Part of a small language model's weights.
Architecture: rotary positions, no biases in attention or MLP, untied embeddings, capped logits.
Each number is 128 + 32 x the weight over its row's rms, rounded and kept within 0 to 255. Layers, rows and columns count from 0. Numbers have three digits each. The size before them is the row's rms in percent of the matrix's.

# gate: layer 4 MLP gate, 448x160, rms 0.275, rows 227-281, columns 80-159
# up: layer 4 MLP up, 448x160, rms 0.268, rows 227-280, columns 80-159
# down: layer 4 MLP down (transposed), 448x160, rms 0.242, rows 227-280, columns 80-159
gate227 102:151174109081154107149158156167143176089070109096107042099169147162135130143105104096109167168162115105184159128205057101124127138133127132133160101124153095115158099135107144145115126104105110108126137129154176110101150154182140173102123125
up227 089:140098121129102158130123101138084134083075115131107110102120151128173082080077200076103142086160144147135085120110117062110155092114158132124123138124129174113095136160068146196139057102114134088146093105094073124092127075141106071068096139
down227 099:142072124149145117161139133157124152150151161150095118124125119124123154128138109113165162122124090170128126120131203129105113094152119096134110099104140193155140154105153074109162095135129113148101127146019129109113117111056133143204065161
gate228 089:113113151114090122143160125148090207173069150084128150148092120164123129134192088135160161104088158056092151103110152136141159073106075110130138138113141121203095130088150163122131157106162164180147108131130123121183107154092145112118130123
up228 091:109152076153210198101102086108120131066172058132126123124185126104145116109108123142076134135174141177158152124138079143107095149177138125153087079141142145100131150118161117139147138140092054134105133117124127121056164104201073144149132167
down228 097:141131148118111146143126139151115082143106119102086156150150077095202147130122078121117105112114153125116065127121139155126098084166132150136141151095111069126120112174212168140162165132081121193154193142151175075144134133101109140136192125
gate229 113:177097104157190111129171087083096099153115129110197137198127206166107148131112141120090071110086130107135115106169183084111154124137155158098126058149135165101066122150153120137067147134148118087136117115132151117158115160121112122046140125
up229 103:160107166136083122139113150113086131106145112136113097142126107090175149109090165150200118102127119146069143134046063175168109135094150134111161184119098119120138114122127101081165167120131120128164181145153118056094105129091131087134095082
down229 098:111102159100129139161184139157156097100077157085099160153127122108183170159170080165180112126124184205102107118119128094120129191155090191120126167126129118123138155120084084169077085143103111118116135134069111126158128079172144171132157156
gate230 110:097138083077091126093149043138173119131170105059093133095096128080105167160075149146115183129147150096106148140144100141079147154109070164110114127111118064154152103148142157042192084118111107107126131116079133107129161166108138123149117124
up230 098:122133124114112159140162130147139137158167143145133169103114126087117113104194169180176174109157086035124134135164120057127189129138110088089129151131144096099129097101145130139148086142154135176155054101123103120168135140126051111141101114
down230 099:139081106130162135079172089097169153140097097098127150185104101067092103134120143075087194155089139183144157141200102202130200113087109154104130102107107111127157148167148158085192135130118111139177071098181127106114127134194155111122147143
gate231 095:119080131159184130109164115131182102120117093130130110193099104104102104164160100132144157137132114130180124132133146110123150175191137064109060148136120060103073164114102119068157112123121168125165178083157086126134127096143179145142071112
up231 097:106112085062166094115162076098170132085118128103135169116147106083128081147151140092106170078162140104134140188112159148107114119111150153138131113116117165083107109164090112129051121115134104141129174056162175196131114078140114135123167121
down231 097:085145100119099152120091102172149158133128163137152136110134118158138147097105133132112105134115151149120171107098157046132110116159101148159095113102104182108135096077135122120154156198089125206198150163114127061111117138131127160158141148
gate232 101:138110128087183153100075178056129113114120119088148118151165136074101166193072076092114164126118111138121134184171116175178114129090126120108117127170118203131145123150128159144127146170157133103106133111144095092121116169115148161043149150
up232 107:113148124113116109095123091107110075146125148114142097160113132057093099179118104083089131132116081095118060093156076179089125104091097182092105137105147141150211144149113106120157174055104116045123092159107110105086130065182139157096092137
down232 105:145078120058179136102145123149085103166153081143088122151117096190113050085146135183160107072150185129147147193130142062148148117121163101126141147135131168120101123130113080150117114130184131079112148169146088132201177141088125139186113071
gate233 103:149161137215168125181119090042115127132106089165103118147077129118118125152130160137133110088162134200115113141169151124082196150152150148108155106132136083145117069195112099145131149079068102126115075089049117157122141150111105110135163109
up233 112:165133150167143128149100152202163092084172130156145128132151167149085119128137124100160144125094085149125147111124071100153108076110140073124170145182162115128133200144134136086136138123121086134103125139073165111073156134152146107166156155
down233 106:097162185163090108150114112103111088091158185119106124086118203123159154119184135152132231158119062136091116139144132125151082129105105205090094083153138108035116145160089092095138156161105139121133125154171110147147126128171121148149168159
gate234 099:068153166119090206132173126161159181159111092136152068059099146091182109186098054122157130162109093113107142023119136118157139136126150110100074147116128145099158076189160107146097141173174120063104136142107113072205154123093153123144110076
up234 092:172082108128161078219162127097084104107100153101074091211125142115103158111109134098044103167159151106129173204134159153142150069135117142103156134138102148084112147151098137160123082150148130203140149121101128107069112092087094091109114186
down234 098:194115109100113074141077130149177127160113185163105118118029185141160113076098108096149166101166130129112115135118112119130142130109097097135158143099103138110154159103172114074153112095075161105161057094120123122080060117155135164064119137
gate235 092:093161129136081116116164107126069108123104148158134093101147207144106107141123102138120149150132164119132149094107187138095087129097154106100105189109138147191123075133070087152141133052170117100099155086142139084168110129168136113132107158
up235 093:109098114145177074093159116147150110093197121096098152162170112108053159172078147175143125111117138124139161180076076120108130134130095126117111139186131189185114186103146067081160124203169139103169131136200155197144142101210125106131124091
down235 099:162125136167119129175076147124152157116111150127150105142109133145113118090130108072078101163085080158111109121141116143081157168146152149154238118125098118078165099135181141153153133132131149110129076147161163175116132103177161091168103196
gate236 087:132202158157178115184120130136119156134140120142050113135121127177114103167075128087143099130154072128040205121101119092150089074144110107117130120117113108126131151105176183134112171135163152111126117065073102106111132037094112130156159122
up236 092:120115127117165132148108151106128119128115111154148163128089169127106146150175107102113091123098138076096166150079107138130112109161099129165120104073113104129166131072184180096100140150153146205141137120104094126072086094039120151190129121
down236 098:102135137103170086117137166069143131094108139108112141072111151151131062176105075123157169186167180143130179144109167158158199137081136132109140154100102140194131110089104158130116071105167155114123148125081166099160145090128108174115103147
gate237 096:136140136130150116079133151119144113088151146138092114047194169171132146104099145125100182089150174085126133117086106012102073123178089133164090091134171145152118158136110112142108139106136101120127140080117114119116116094115187161125153115
up237 098:101141097110104132149114109161145101093048144111110139151093108105084087121143100137142118134156131085142188135144151146175220116125110124121125108126125084100115060079119086136147073158105143141125130118108119158107099117117084116140123174
down237 089:110125082094137140160118121152088087160171148126095119149135124125154114097115088113078137115110152082091107183145087105132137119080136103060125115198149132136134110167145183103106054122205164140105140061130149102074141169109081154165087170
gate238 102:098130114136171124136172113112050112137172127106131111064134092099103090129152175099099145099132140130128092167074175094130160141137120102163049126136183116141162183134182113085114106126124178081110163114138107221082115128088163144131155078
up238 094:147077172125093079126152070126113147173099087114148124096167148124148158134065115104129079104146137199108130109147124078148092099128145106112134126128114108182123090162139156170111118100108164118086140114133149138044173167126136132112135185
down238 102:119146101132104097121093125123119070094136056165172150173135160128128110136107161212159050192153086068110150080136163150136090125194133169133118176113107084127112169088115129092128092140196193138175129157114136110078161049173175145114101144
gate239 089:137151139073108159178153109092116129179184116103146146107177089145125119133132117145066190094121138168118082130154080134134096145140147111113146162166130113144154119148179172104136159105107134078106139130096203171089126123104133123127110153
up239 095:178144156127120114199130131082096114095116128111134164156178139144130081129127100152097167074153147097086081189135079139106170084120154123122124132180141094106163128097163194086141194108134131137135131116154161134094129117104113124121163133
down239 097:145154101150107138178123113176132093114077162183093121126096070109083116042103123156114105169117127189100141113083103131103139100204119144115132152147102187169066092098154076113082063154119116125095127165164119122150122152134088119129156136
gate240 092:109114150174132113052130162129120167079121138137108181168122090145141110105096127080092102100092049084192132129173133125131099123146137132184137159163139186146143156163116145108167158183069115122131116187131044123137089155102144159100175124
up240 098:099141125182099130210151154117107129176189113149137076132113134128127187123182159202157168120130179191164181154138147126109077161112113137172121165113074067124197091120172123168118106128169139135134113124108166168158149132151138109136091142
down240 105:147115131124126113188115157106091142096072119111151127120162061115077125149144150144075129089081105099140086192150114143101095056045197132104174112115124144082157121140109152152092075159115190092129110154093111157061103143159117142128071135
gate241 093:105169130139140133169111072213147164080093117118108102124169139155112156091095086135101128132129096093131127121098079133210135112134099093094131124156108146123134161052091161119156163120101108096173142095138159121136062145145077115099148132
up241 108:082075115169092089116134073105094184121130093123125180109140128121091132143072088120126118092138155114108126111119139119127101150089112116140124100121129163104157081104146213122123109151101154109068097034152212097144134131135147220134149100
down241 110:116151121111167123130146126163107181133172095134116115177148122104114227110166126148131177157128123144129158145126111196144109135156126133110064088170133120114107209119108143150113156123159140115149149089098168134083125100176112130162132137
gate242 091:155138114096195106111126150077090064142140125103096102104111173112161121073136155094121151135090063133109128130154099142114103157114135089129114143113146100144153190123127118149165143127153099118117108142124161152089104201190109091137106134
up242 096:129162115125183053114185159110098077136151111127070064164064102127144111093085123123133108131136053094099136112167164136079156111131098108063148104142145123184135164111111122113154161153082076165084200156087141146059084111149107125113139119
down242 099:138125164081104120192133150098090116139114142113153136106190157114141111131183141139168167082105135166049142135147141140105103136074120086148176134104108138123108136161101135119116152105113111116089136147099174100139180184163177111103164139
gate243 101:093173096076144168074139059077107194146163171091123133131136107154099160070106138145144125150116192143156097184099164143172092126146101140177102136144121167138089214154152213116121131161132117110164134135098157179116182114080098144128141178
up243 093:168118100143165132156078171194072069157076124121113166155064148159050098128061134174151125182115111121106130109137081160104173088118117186093114149157113147127131127143149114110176068099093156135121134140129141123087107150150125122101147072
down243 096:099093138084141106167154129091124163092120148144148101118085163112117156214132132142146088108152139107080158152123101101132182127102177175198095079134151144129178173120088140097072133131072128113091143124106170221168058080122177131128088179
gate244 102:122122102192161083100091113142147106156128110151131149093062102215022138125142136091099138098151066151120126100130144064051147086146113170110119134158145122149151178157154124164098160123122089148087139092134112098106104129129146144088128141
up244 097:150086113110117183196111073120085102085114155103121096148095130142192114107189112165146100143155165141109145116130079143148117133103152111117117094135077161110107176135113133048083059151154178100121135088176106159109096099146127080065143124
down244 102:105102172107109101143152164136104106092064117160135116081107073167128066126108147145143124118120119111170077163166104152150110192133138104119141137169116073088132142145113094094137174031095078091146095195151116141100166149139107119104198104
gate245 109:135126097115107108118134151140122153098141165179166159133155126095092148129182181099143104160098122118122099102093084111151092100129101137098141176126109131182136117134115118164131104149181171052161151152084121153030121098177116157083151097
up245 109:042119106117115104129099128136157135090162110109114124075164121139094122138081162138132122094085097097065110120112133055136063164119125134123164143125130161097117127083145124162150036132103142109146137162147166070074118105188136135102114201
down245 098:138095134124161147160124159092195150094089140166169108161144139093185170172122135177145154145149143169163178142125108122099146097095170108140140174124099087145087174140134149105153132168170106122189101114125104114131164110171109126128102125
gate246 107:137142103124121068136083152065083165145110149098154110115170162121131141132086120090172089104086097135110095131047180133122122134103128135157040103160088078130172173073132132084065086090121136143119165153143097179077113160117163170123107123
up246 100:093134139039128127119154126102116159165167115074128102126125062135141125128126109081199159122117086185118016110106052064181111129139128102097113127122176174121143070093159152134120100153147118099087091107124128171094106108165145131160127105
down246 103:127100139108154153116073117143125126171096115162140164091104132137096113097112107130168147138146155138138095139136084150093162143163160149135057116126135154109139142110152131116076123036063074098127138164207147109113132166111110120089128147
gate247 097:075118075150192102160175163132103096089095126115125139107082138131133153140173132102107081072106103164115102127176141082095114161126164134127115154202083142175126126145089160122154152111161118096088213121129113226167094166086138082105124131
up247 104:093098153172137062164139128147118091121114105154141162136159111087110147169109136102139120122137108157122202159124092126102134144069156131039109149149110111138158119118130145135119114136154070126141163154078104134102144159086115181101136140
down247 106:128116193079136109133122153115073137172092087194166120124124129162143166162093127136123194113108129147132128155135139126115085116084133110164136123114146150119139060124115069065076088112135124155109123163119124079139133157135145215124215085
gate248 081:147158118194052138164111177157068159081179118101124117137126135144182144192112088156159101122127102117071138123122118125135185134148098152187141139127134090105065123131145158080156149070031162164170169087139145181045129123103080143129093140
up248 087:092135188155066183126139183113109133093075103167058148108188189145110167132145137180157153138128142111136169133152173140119120130105152129129103118103160132167108134171071120137147119098107070190142135161121152146171129100071064131142148090
down248 096:073167132084124128106072108113166153142153071107157090172127132164117139139109138090089093119148125112074155097053095139155193099129085133152150104154109118068170146148140126178084108109128175126149123062125083141087156151161136075103165136
gate249 091:115127144171180100109170127097136129151151109141132146170124160148098103130167140065140093152139111128113163060197128159117113130173114076110088118138153142134100124124111140149100126106143125145127075125136225128120059104079181178069145080
up249 096:100120163151077195133120106149095172108110118185103154120114084108151099120102113176044126151080121138121090183095143100149113158103153158192150175156142105101100094159136110142098151119181126077132188162074053095169147191182126133133163168
down249 103:155156142106142106134110118134142153158087160110147082072132101128085149132168155157119119146120178070091083175130146141164155108124058111128067130126185074144133166112151156076117178142116128097131115090064092163126112142142150110164164113
gate250 097:166151107136141143206139145159099081188099133178097090115140071144123147147139171080158141095104131101155144132145084108064161099138131083080127084152104127194183169114150158083107097087127145080157146115156181141177125148125151160113114072
up250 090:110145167121126111132103133134132148032103137098146120116113118155126095128066105186107136142148166173123117154185160159159044132128113143170119101131173144074125118136143106120143173146076107160137138109119094168105136108095098088074094150
down250 095:060091151093222087128076147146133097169091066167107124129115139110142099131130146118106164097120126208037132181172176124125114141151107121132149219129108124087108113095084119119173157073102138155103046121180113112113108100128111131151105123
gate251 106:137147123149095067134181167147118137207161159131151133135110128171056170170132125073024119166146111091121110147135142108165216156082110120047096103144113121119131148115129166139085133150103085107117120182143140099069133106089083174113172105
up251 109:069139139138154195202091109074140096126101090147141093125118142203108135180143143143060090111155158139135184169126152087132107126117141088194131153108173158152139121103123162153164127149094163107091141133120111153198128090139172111129117167
down251 110:168115156130137178123121100116175162061143198141121090104169107127101112083104162156114159081178112067124191117158157075110097190176102110156190150164138132057149163115094176147101083104150085155139144164098083150130164087117160131146187181
gate252 092:177136151176151114187140122169132112101109145186133116094053131144164136095131151107145170078146132119115168098196123136133157087167074162144154162151108109195161143122092087148121213119087095165159139123121119133172066150189154057186092124
up252 094:114136091129140148133123126124225034160181122091138144099115155145116139176133098158174063124143148163159206113084147145106148098107147091103119135066137155123143064146127111140157103136155099100122155142094118124141189125163094159082148145
down252 097:088110118088106057106089184131163118138141164144106089146171102082163133120107170108177156168129100116149119169127068151116127109137158150103106133160147168166138141161123148070103107122175156110167108138173158140084103128111168121211194128
gate253 103:135105101142094150162114091086093123140147136078197062165141129137122123115131121124154118139089133112132150102125134118116150081060099134107164101141059064142176103107106112085134112126157113108121127142097168112114110095152061144118131192
up253 103:117129219085160098150105113108132134085060076103144132104138191099170152130158118132093100173134167059121073145079101068185148088127102125130108124114128087080103061117150169128159119085134119133149159154136067097136108107114164128096096165
down253 105:128131081142100120127138150163113081153056123165103133112144144071110131114129095132118145161158174146133091181107140191080142171131107122114112101112209134152162104121153121141073143131105195098107125135090085100169113163138132084144155130
gate254 098:084144125120131088090138166145165122088114163144133166172120161177075154169141083118143131093086129113150090215151164105111150115088143098156102125130114088080171158138099055123099075094135148161045112121157188096127141171097076123136109075
up254 103:169121121152119121098070091120118120118172117121186135129109141132119132144189128100116138130120128047187156184129157201126142132109097101109108129084165108137112215162088135096093111130051071128089105151128135139130100156157144116167140186
down254 103:136121143134143124119123102137083140105086138135169132163120125126120184144094047080139156095119078169158216133131105138096119104116115137140168120115102167107169119160128090120118150157146127096070097132165187156141145142147115102180119057
gate255 094:122101118108123070178116128150125089119111102103123097105115120202146079171163140176152153106128145152147078135121155122162093193090110109101196075129106158127079107066096157157115105088113113102105189151121142113147093132118084072142123093
up255 106:058089125147159117147134088101121167109093059139138127110131056161128143142139143155160148125125158103198042141116101142124108142121109145152140105014123087076162125125159117125172171137136067067129158093145153078156136121118131122111172103
down255 108:111174120109122185129088151116123153164162134148124087069090106174113114162165128155169174105090167154128088123143100133112151200131098089160172103149129152089098092125143139126115127085178094090087134170125126125141060140058098126107157107
gate256 092:121129113167079176142106114099116115175123202057117144180110117113136097090140118128105209069155137123104156150126087123098192155131218127132139142169085143137175138101122108111110195115096098124150101143149107182117062091142179138155165126
up256 097:186165137136131107097134080129171145148153153133112121155123085169109155153171167172137123150174129128126173149150044130068133150090193112132153124077118088180148127139106129117145118087083191188087146127148124146144142183117130134085098110
down256 103:137169147142133167163104134101096168179165112106123130097089125096106117153185114065167154159164142069169144173086105147104106099115074068190112140146164100150133121135151170126166108129137119034123141095180100070145119145075122108184116097
gate257 091:160105155150139111098183095141043095150161151164087141084170126119142135116136190143088126118143093147128113126145110122123090145118137136123058103122145161139088120129080132132068157138086141155062101066106161122100158166104121121095143021
up257 090:135146132097093058132099060200098095112124139122081173106145123127096096131124118122181120134139135168160186107125166104137118133111104107118108120147156126197145143098195128103151155181143127126132148183166091099107144043151134093161099168
down257 096:169107152123186117129139076141142100135171115106108164071144186101131057079156146124138091114039119128146159146135177128157071147187116122153092186196078143109145151116125117144139088129089118100090133099125106185087090103175110082169106142
gate258 100:138159147154095130139149078070113105169104109180139117127114084123151117135164150128129121094126101079183155142074152052152131130080126173149103118094190098112126108146117189145094103093167126130135104102138134127192089102162088188133155100
up258 108:119138135075143084128059191138131123098165130110058129135112143092129115155095205115128115127077110126126098145155123088114139198131132088205170081121158130077134131147168126151125105146101099182172152156121135121084067138123139100085160096
down258 109:144138133123141181089092175182149163130044151124130091112153155145059144113185152108083126113134120146172090130115110126103170147165124103170199152083119191099106157104129162124103081085077085144188129114122118114166144117115087093168129056
gate259 087:143149153137106093135178113104112145135114040084144150119085139098196156132135110149139057105132179150136124132151142150132108163188105143110068146108169163129132105175125133153185114155122086152162087070094131160135130103064151144123172148
up259 087:136113161108126153176181081146130153146091126089097112131152136134138162100152117127104067112137171127185102150155205047117098133160084138125098153064114100076143094093092145131131073132116084137078192101073157181198146119103182133105138159
down259 095:106149092208145120156125143121182163133150076153159117148141081128185148142091132098157171077133133131108117193099170125131116142125148161090100105096150124099192026131086087131116098152148123115087100169135113189191133133141107139108106111
gate260 098:117128141143112142118094099166101143181132088107135124138137153159153096126129124100092146118126179108144087069130124151092063078166141163138175082172127075148115105131154132137153083114102133107088122183112107146186093094097158109178159169
up260 101:164105125110064108150189098150157135137183134118122156120098129047122110100225127090125091133126123143119140130159131152136146116108071092076120164134105139147117182129175137125097151196144099172089145146099131153134151124176080127106111181
down260 100:159072113131217157175165063114122160116133130149099131105194134123171121133191174125141093129149133149082137104102175063179168185119097127095139074118081127107121119104160148141091135137113154108123093072106148129105121139121096129113113168
gate261 090:121167118123198120095115111132130155100110083128151138124181133199090135120100112134080075165110065123124085170138175130186134117091138154097090156112150149130119124058102139161136101139130114133126088082060066175117081110091090133112164079
up261 090:122159144144026111158160131115131129149112160137113173147098114086142124117116126150137173098132158153160154105166091125137130094130119143130125128131106113152163161107162094060102151120097136082154169155207198096079146166134164146145107192
down261 098:102119154118151126159105126114083084137135115141120132095092145125113189107172144143187118105095156140177149161126134144126114132195138159141096092145142100120201110131120131090117134139146218137144106156111086126072113156143107121171122113
gate262 118:057194090150124155078140143108140094131137132096144071158100155079137075138102093116175097167172171174121178143116116120171105142167150134096116158131129143103107148096184142168148143134120093133112074081156191143178146082146144094160150126
up262 101:108126085058052150092120123171144124176143157157169177125121062135096131127102097141193179129076093105155092186126096111134125136147157118086095081155094160093164111125135105084114117155180151168107074104098113124066123124134147212101168186
down262 089:102175117166118068200087123141110096159118142111149137117115133168141105136135114134147116127145121148127204092094138199075090080155124154114131121131134142098131132157175092213094161115163115123115148107058068138137148143078155065193106115
gate263 113:078090133091116116130114102060133116162114093094151050097181166145120115053145105105102132120122107118159121103134147102157063081110134171147103123085112181134146175132154085132086123085073157099130109105120127108052108149122130096117074126
up263 109:096091167135121125101144133112125128147118058132133050152194178188143101113178128118119105118128114101167098158136154105159097130106094132128140110114155166102101181110153070137095109128071176151104104091159133088054118137149120106098088143
down263 110:106054115075137139114196112059128114146113125131134095089122191156129130069127098120138136192104129138108063087112162111125173138123151154102086118123131099110125147117158032107105126131108087145123091140113225153118094115200137093109121092
gate264 106:155114128097136110096130146172098118124152165120046120135073120115160124186106177154169119090131162093109111102135177123147170114138183103114127162121088104112050145156109131065084156154070112126082141078108202173142110135136110127206076135
up264 102:139114129137144169106152133158126126087151135118124111158117168110169128126083113138202112130145157125127141040124105070185181136124192130034144155126085156128083156145084105122110155103103142109111137017117173153103110125172134154155148193
down264 092:166148142187101124094149124105134098063165141165101142139155129150100159118116164130149126106101163156164109090072089111105132139162083119099091170185207100137113066156084145155186151170088082120159155106111118109104156171087143182144190161
gate265 091:142132106128171101153054152139093143150141152153099115047157181128113121167179103102124144144167116174080130136162095185150056110102136150133139118161133119047124119082198139097115121084150094127155144090160122183100088134143149176158127152
up265 087:101114176140119127204092143169098089151136138196117127078151174124136105142203089126100073181120096128103166158155096155131058144084145106113104150111095145076125110152186136131093123120129112115116158124154131114095103149132082124181096119
down265 094:101156113118106128106149175055134118124211134128137097058170145146155130156182096137110157173111144108102160105151145178127142144144101100158115210110147062091096070118131150169131163186147171120120122130083180145099108172134132124110113138
gate266 098:087123153126167146088151130200143139123115179132089146108170150073160115070135128119147105158173092079197125212111125138161171133088122150153152106175125161152090131099112125117093160175138160173156115172136131130141185124167112165149136154
up266 099:091110208154173088102114127150100117162059164095111099128132110114146118156108218137098139122090151111196154189199166145113114166084154082121125136123148173110098092172119075147089151126080093169124131152152113120203164112106158159138058160
down266 089:128112104132106110186079161115109179089133119161111100130126103121149117149073175121092091197115116154154185124082101131155090138134169166174164100188131068196076107139077161112103145210120118156128089109105120107168135179175144141142140046
gate267 089:103137172116137148171120155097137159132150119178121143143128100140168145130150121110099109133131142176084148114123150121176183111175158201126109080110110176147170116160122127126060142125125081126180134149146134106106072154138123120164153197
up267 090:086123175082132196131218130113116089126141067101107133133186146139114116094084162131145102113109123129198102128205123064102111176166137108147149094143143107144151089097133069154103183169081097132139197126204171098130108131165088135140164228
down267 096:108103121094140108158053074156087131153126149134090094109188117163154088106107117101141132096117136109105136113081117161067079120101132151149177155161151121119121101214156132101089167098161105096125122067181135156180176113171160144161135052
gate268 112:143120170153209101085123162141216181093041120148121072142132138128127011156137137081124108115141077126078113067181100166124108126170121138146137114159130161167137106178175090133147120155144063203114134096122144135166106145158136113181157118
up268 102:118091115102064242161129112104143167147153090123158143062121140116142141126137105117071101126114151093160096151132183097123089147112166103146107117073123080109149148125153209159174138147165180118131073169177081180146195168123038129115070105
down268 104:145129130157089184118101106139121140128182070146100197094103167103169147132116108171129071105079152185139129130152151096123135099132110094172121125075129125104144122116126177159095119146116044054206163115046128078132172112127098115126138108
gate269 100:145112103117103101162156123117145080099182170177107113108171125126103098079111073178090166119135151114079162119151121119147168114102150201091099185118086132035102239109105071133097169089118115118155121140134135126165098125162155133110110138
up269 090:099129097165166162166091114156108090114111121135161183048115093133147133120112111125074159141097180129159125109101123126118127107143136166183130133111093162106125145177087141153066134120106181070151154049044133126124130101104120097119144139
down269 090:166139106052099164099136144139124167077131180134108148162141149151129071155160184113090133105142135161112082131142103121120171107125128090116151170130145153098118104107135125117133119159185113118197110098116087081119149162152150099138124111
gate270 101:178128109107140071164130087141064125096115139107106057084121116122115109107094110154120161084149160124114143129076084193132101121143125117108078123081150168087154074069105108088146124118127053121144112158095180151102100090119114104132113138
up270 096:167131208177123076109095148123157079074156109153108096078114125133092128163120131162103136098098157132116150116125129118116149180129147122108131188139146169068175109127063165159130082157081102082154081129048157175161148131093111164117114174
down270 098:119144140050123131116114081105140156138095103102151146141088156128128157144159126139136096109154124129098077166141166118117098153126124114101116143159123105170115135174158055136087133137166188101179164139150173135187126094229090119106082114
gate271 091:132151200126075153026200152090165146105099166182129165096106142104123185137158127124113164124158132128132081168135145104099183073117149074154194150151094137143168114172150133141138108147101104065152169097123194114109157145154122147091122101
up271 095:154115060109098126199109130161069143176156082116173121200137146152179085161106170145103131134082106154133144114165146112180144195151102171123095117154148109117079119119090149122132174100143154145074130200166114116155112119091135155205121169
down271 095:141131184194151119161116135157061122169142144118132033182085140131154078113073153144149051110121132122172155165088119127082046146178156119085119106133135107150150085125164095165086104093087111059155125128142170085086102116105104112112155065
gate272 098:108152103110143144129135133156109222096141158090063140103153142163125097192165139173140151159150153123103129127135127119133117155119131152141119139094092115096089134156080123164126130074137109118175172149159171151121166091101069107164214179
up272 094:167141125100153087150091058123096165124153193088064184127154174133158091154097166159177183171102147094093141108092091121113135093147127143123122091099130114107158109116076126109090120176171058140143135130087133097050151077107142132155103086
down272 101:117090119100072101151113179114136136161155159083140146092111149129174107139153206120135167133094059104103175102124133140170189119127034178143093111085124138090104104161176100168056123132197085162126102156151102123130092122153075115108167140
gate273 108:155106117101082162128152149091082105175084097161139105147114127134163106124131104182162189105116092162122148096141087088082053131147169097173117060078102093140154145075181188138162063104112119141108107130126146130052137120187108132167105119
up273 109:080095139098121142109136098098078114130098110102117118199128146152194121104063176115175184088113097147090106098129081097126100177142176101138127130104106106111176130097144150168201086079137116129172046093098146150141140149156128123179084150
down273 095:145116125130051131158097091094181087140147148071125119116097137138110162137116164127161179108107143183126081127103071157180086156083129109109089121096146063090138109161163144142136101150194135128114085098149112125103134155146131130093097174
gate274 094:088109128162115095126134147072098122102109180069157124160102126145086110111095122143096068122166135157121138148171189096116133174189133141126113106128064072130121185124113111139123081125150077128154083039115135106124103174106104101105137225
up274 094:222122198114148114102116145218118124135124063127140157188082183139156163169173132115174145132145070125113098208097103172150124098100129095099143140120123169122131132125188156119145113154112130109077154154153135147134140108138138176131107141
down274 100:143127190123154177126146127118124075168165103130133079117114180114090182192084148062123151208080137149140150069119080150147123106109121124105110120079125116169133116151080176080073173160098151147138093130169128082161128176127158166113159106
gate275 106:123096047133095161178146157113108103214105182165070141154180126173108156125097098143148094118116087158137146140124163151137178094127069099150116084180071105113178107115091133092108142122159143155135149125160108136071068136127088194101086113
up275 096:112165128073171134109181066136113133088177115146105133118089096082144104181109090094135148115165133115053083108141186130171159158075081128150130137109146071117115159123143179102106121106147098150156152108180103157171143168136030122088148165
down275 100:130133123152087197113224160136157181122128146127103136140111101131132147117172140112109119084159149117155051099070161143095157095152131110113138188074116072130104087136141098169158134166109135167090100074124188187155145150155130146133130149
gate276 108:126076102077094141124146120151134155110156164146114146155096136144120119154157108092122165089098103192147076121148142189106179138166102128128103149127123134106194146157174137149149146118114131094140177200110151142151082169163130162143127147
up276 100:097126113123135130166134153107160128111158142101120104078188101136176110092107139156149070140124169122124152145138106053111070122123112121156176110120121183158070089122122108115097128097121139153087076098167150131153187138106133152106104182
down276 092:120105123098135138076115143127134148071122112142183162164096095135103099115073135061159167080125162110134117176094115167156134188149192130163124091167119147098144143114165088146072156114135157092166156168146179189122137128113137129149126139
gate277 100:124111132103071105073139087101162075115134114061055127164104134105109089118073120137106150049124123149116150184172135105078187147054125082112087151124107129087176118164084131184142127111128086081097096086146096071127090137103185073140081124
up277 098:153144095127115194129098164158137111136106114187163149102124137075103139150060079167197158111171098112139117152152161068136168082176114152097128098110146113144158087129141121031106066155066087167119182163122085133110101156122119178093073105
down277 104:115128102126104101134117133152154115138156165139146155121168150189156129104157167088078082154141131118103079133113146138199084077079154162144098134118090073147162079168178147135190180169144101094167070189089094132097196092138044167101208132
gate278 110:196090118150151127182122109078145182120118147145130103169147138144176096123165072094115103093147210183163126085139131140188097143119132162096137122105175090109144113095076063106178120085114142126108128142152147082151143081172160206095128183
up278 105:126179130125184187105131162075141118148111162096110116122162097093143123098151102140160116141142107107106187150110144136159159098145102158123184095114130140117153152189126088147159115163174114171133144133134134151170141125117157121120148087
down278 099:143125177163151109153154147107157120146101161176135091142171113051079139073158166123116120107140117100152157147118122218132134176143127149129163166152141145111178124209152125123127099163080107133136106097193166171162160163121038168173139127
gate279 096:119101111162152042124111120142111128127080140140096114148150168132135125133190142138052122107141159123070074101095128149142062108156124115133102168081158123075172084168150121139099167131119115125192099168107150081064174141105107097118108148
up279 097:112056129176165106127079150163113131160109121109154111122130112156149116118096231144119116121141151125170085138132084133111169094115150227107159184142222114192151152143143136111144127108114142081118118145119057108082089102131126149141065104
down279 102:139191142087096113111166066142083129120137098117121128136102092073109125092142168089168119152155135112115118086140130131024115141081097134132126082098079122158158137122123049178155154109176145076139121145196148091144073151148107089121157128
gate280 098:101169118094134094147143076150109126101172087098147065084120128086156121139119137172122114082046160149106064118145127170103076149122058133154088185194084135127106114124133106124082098123138134128112138089087097170119124116016166134142115130
up280 097:136168152120130082118195062125120112095183108137133085166113136101144126088086147092113136098081099144132045164141099120093150084135078143142137159133102109114144074154128090135144153110127129100140185180136118084151141163149167131099105139
down280 104:127108163165154089174121165147137094111070133164068151111122169151121120111093148117116135134137130144114180133154151192214161098090121112165100110164201109190121125115109092111140112157089139140113116113150178128103164133147078141150172132
gate281 094:127201097092133160094168131089110145208118126126094137125092153115082152070174092144094144140074141126048163109135205144175141174077151139115129123105101079086116194068160142149114116119149167177089158139130137113166116110089095156135119110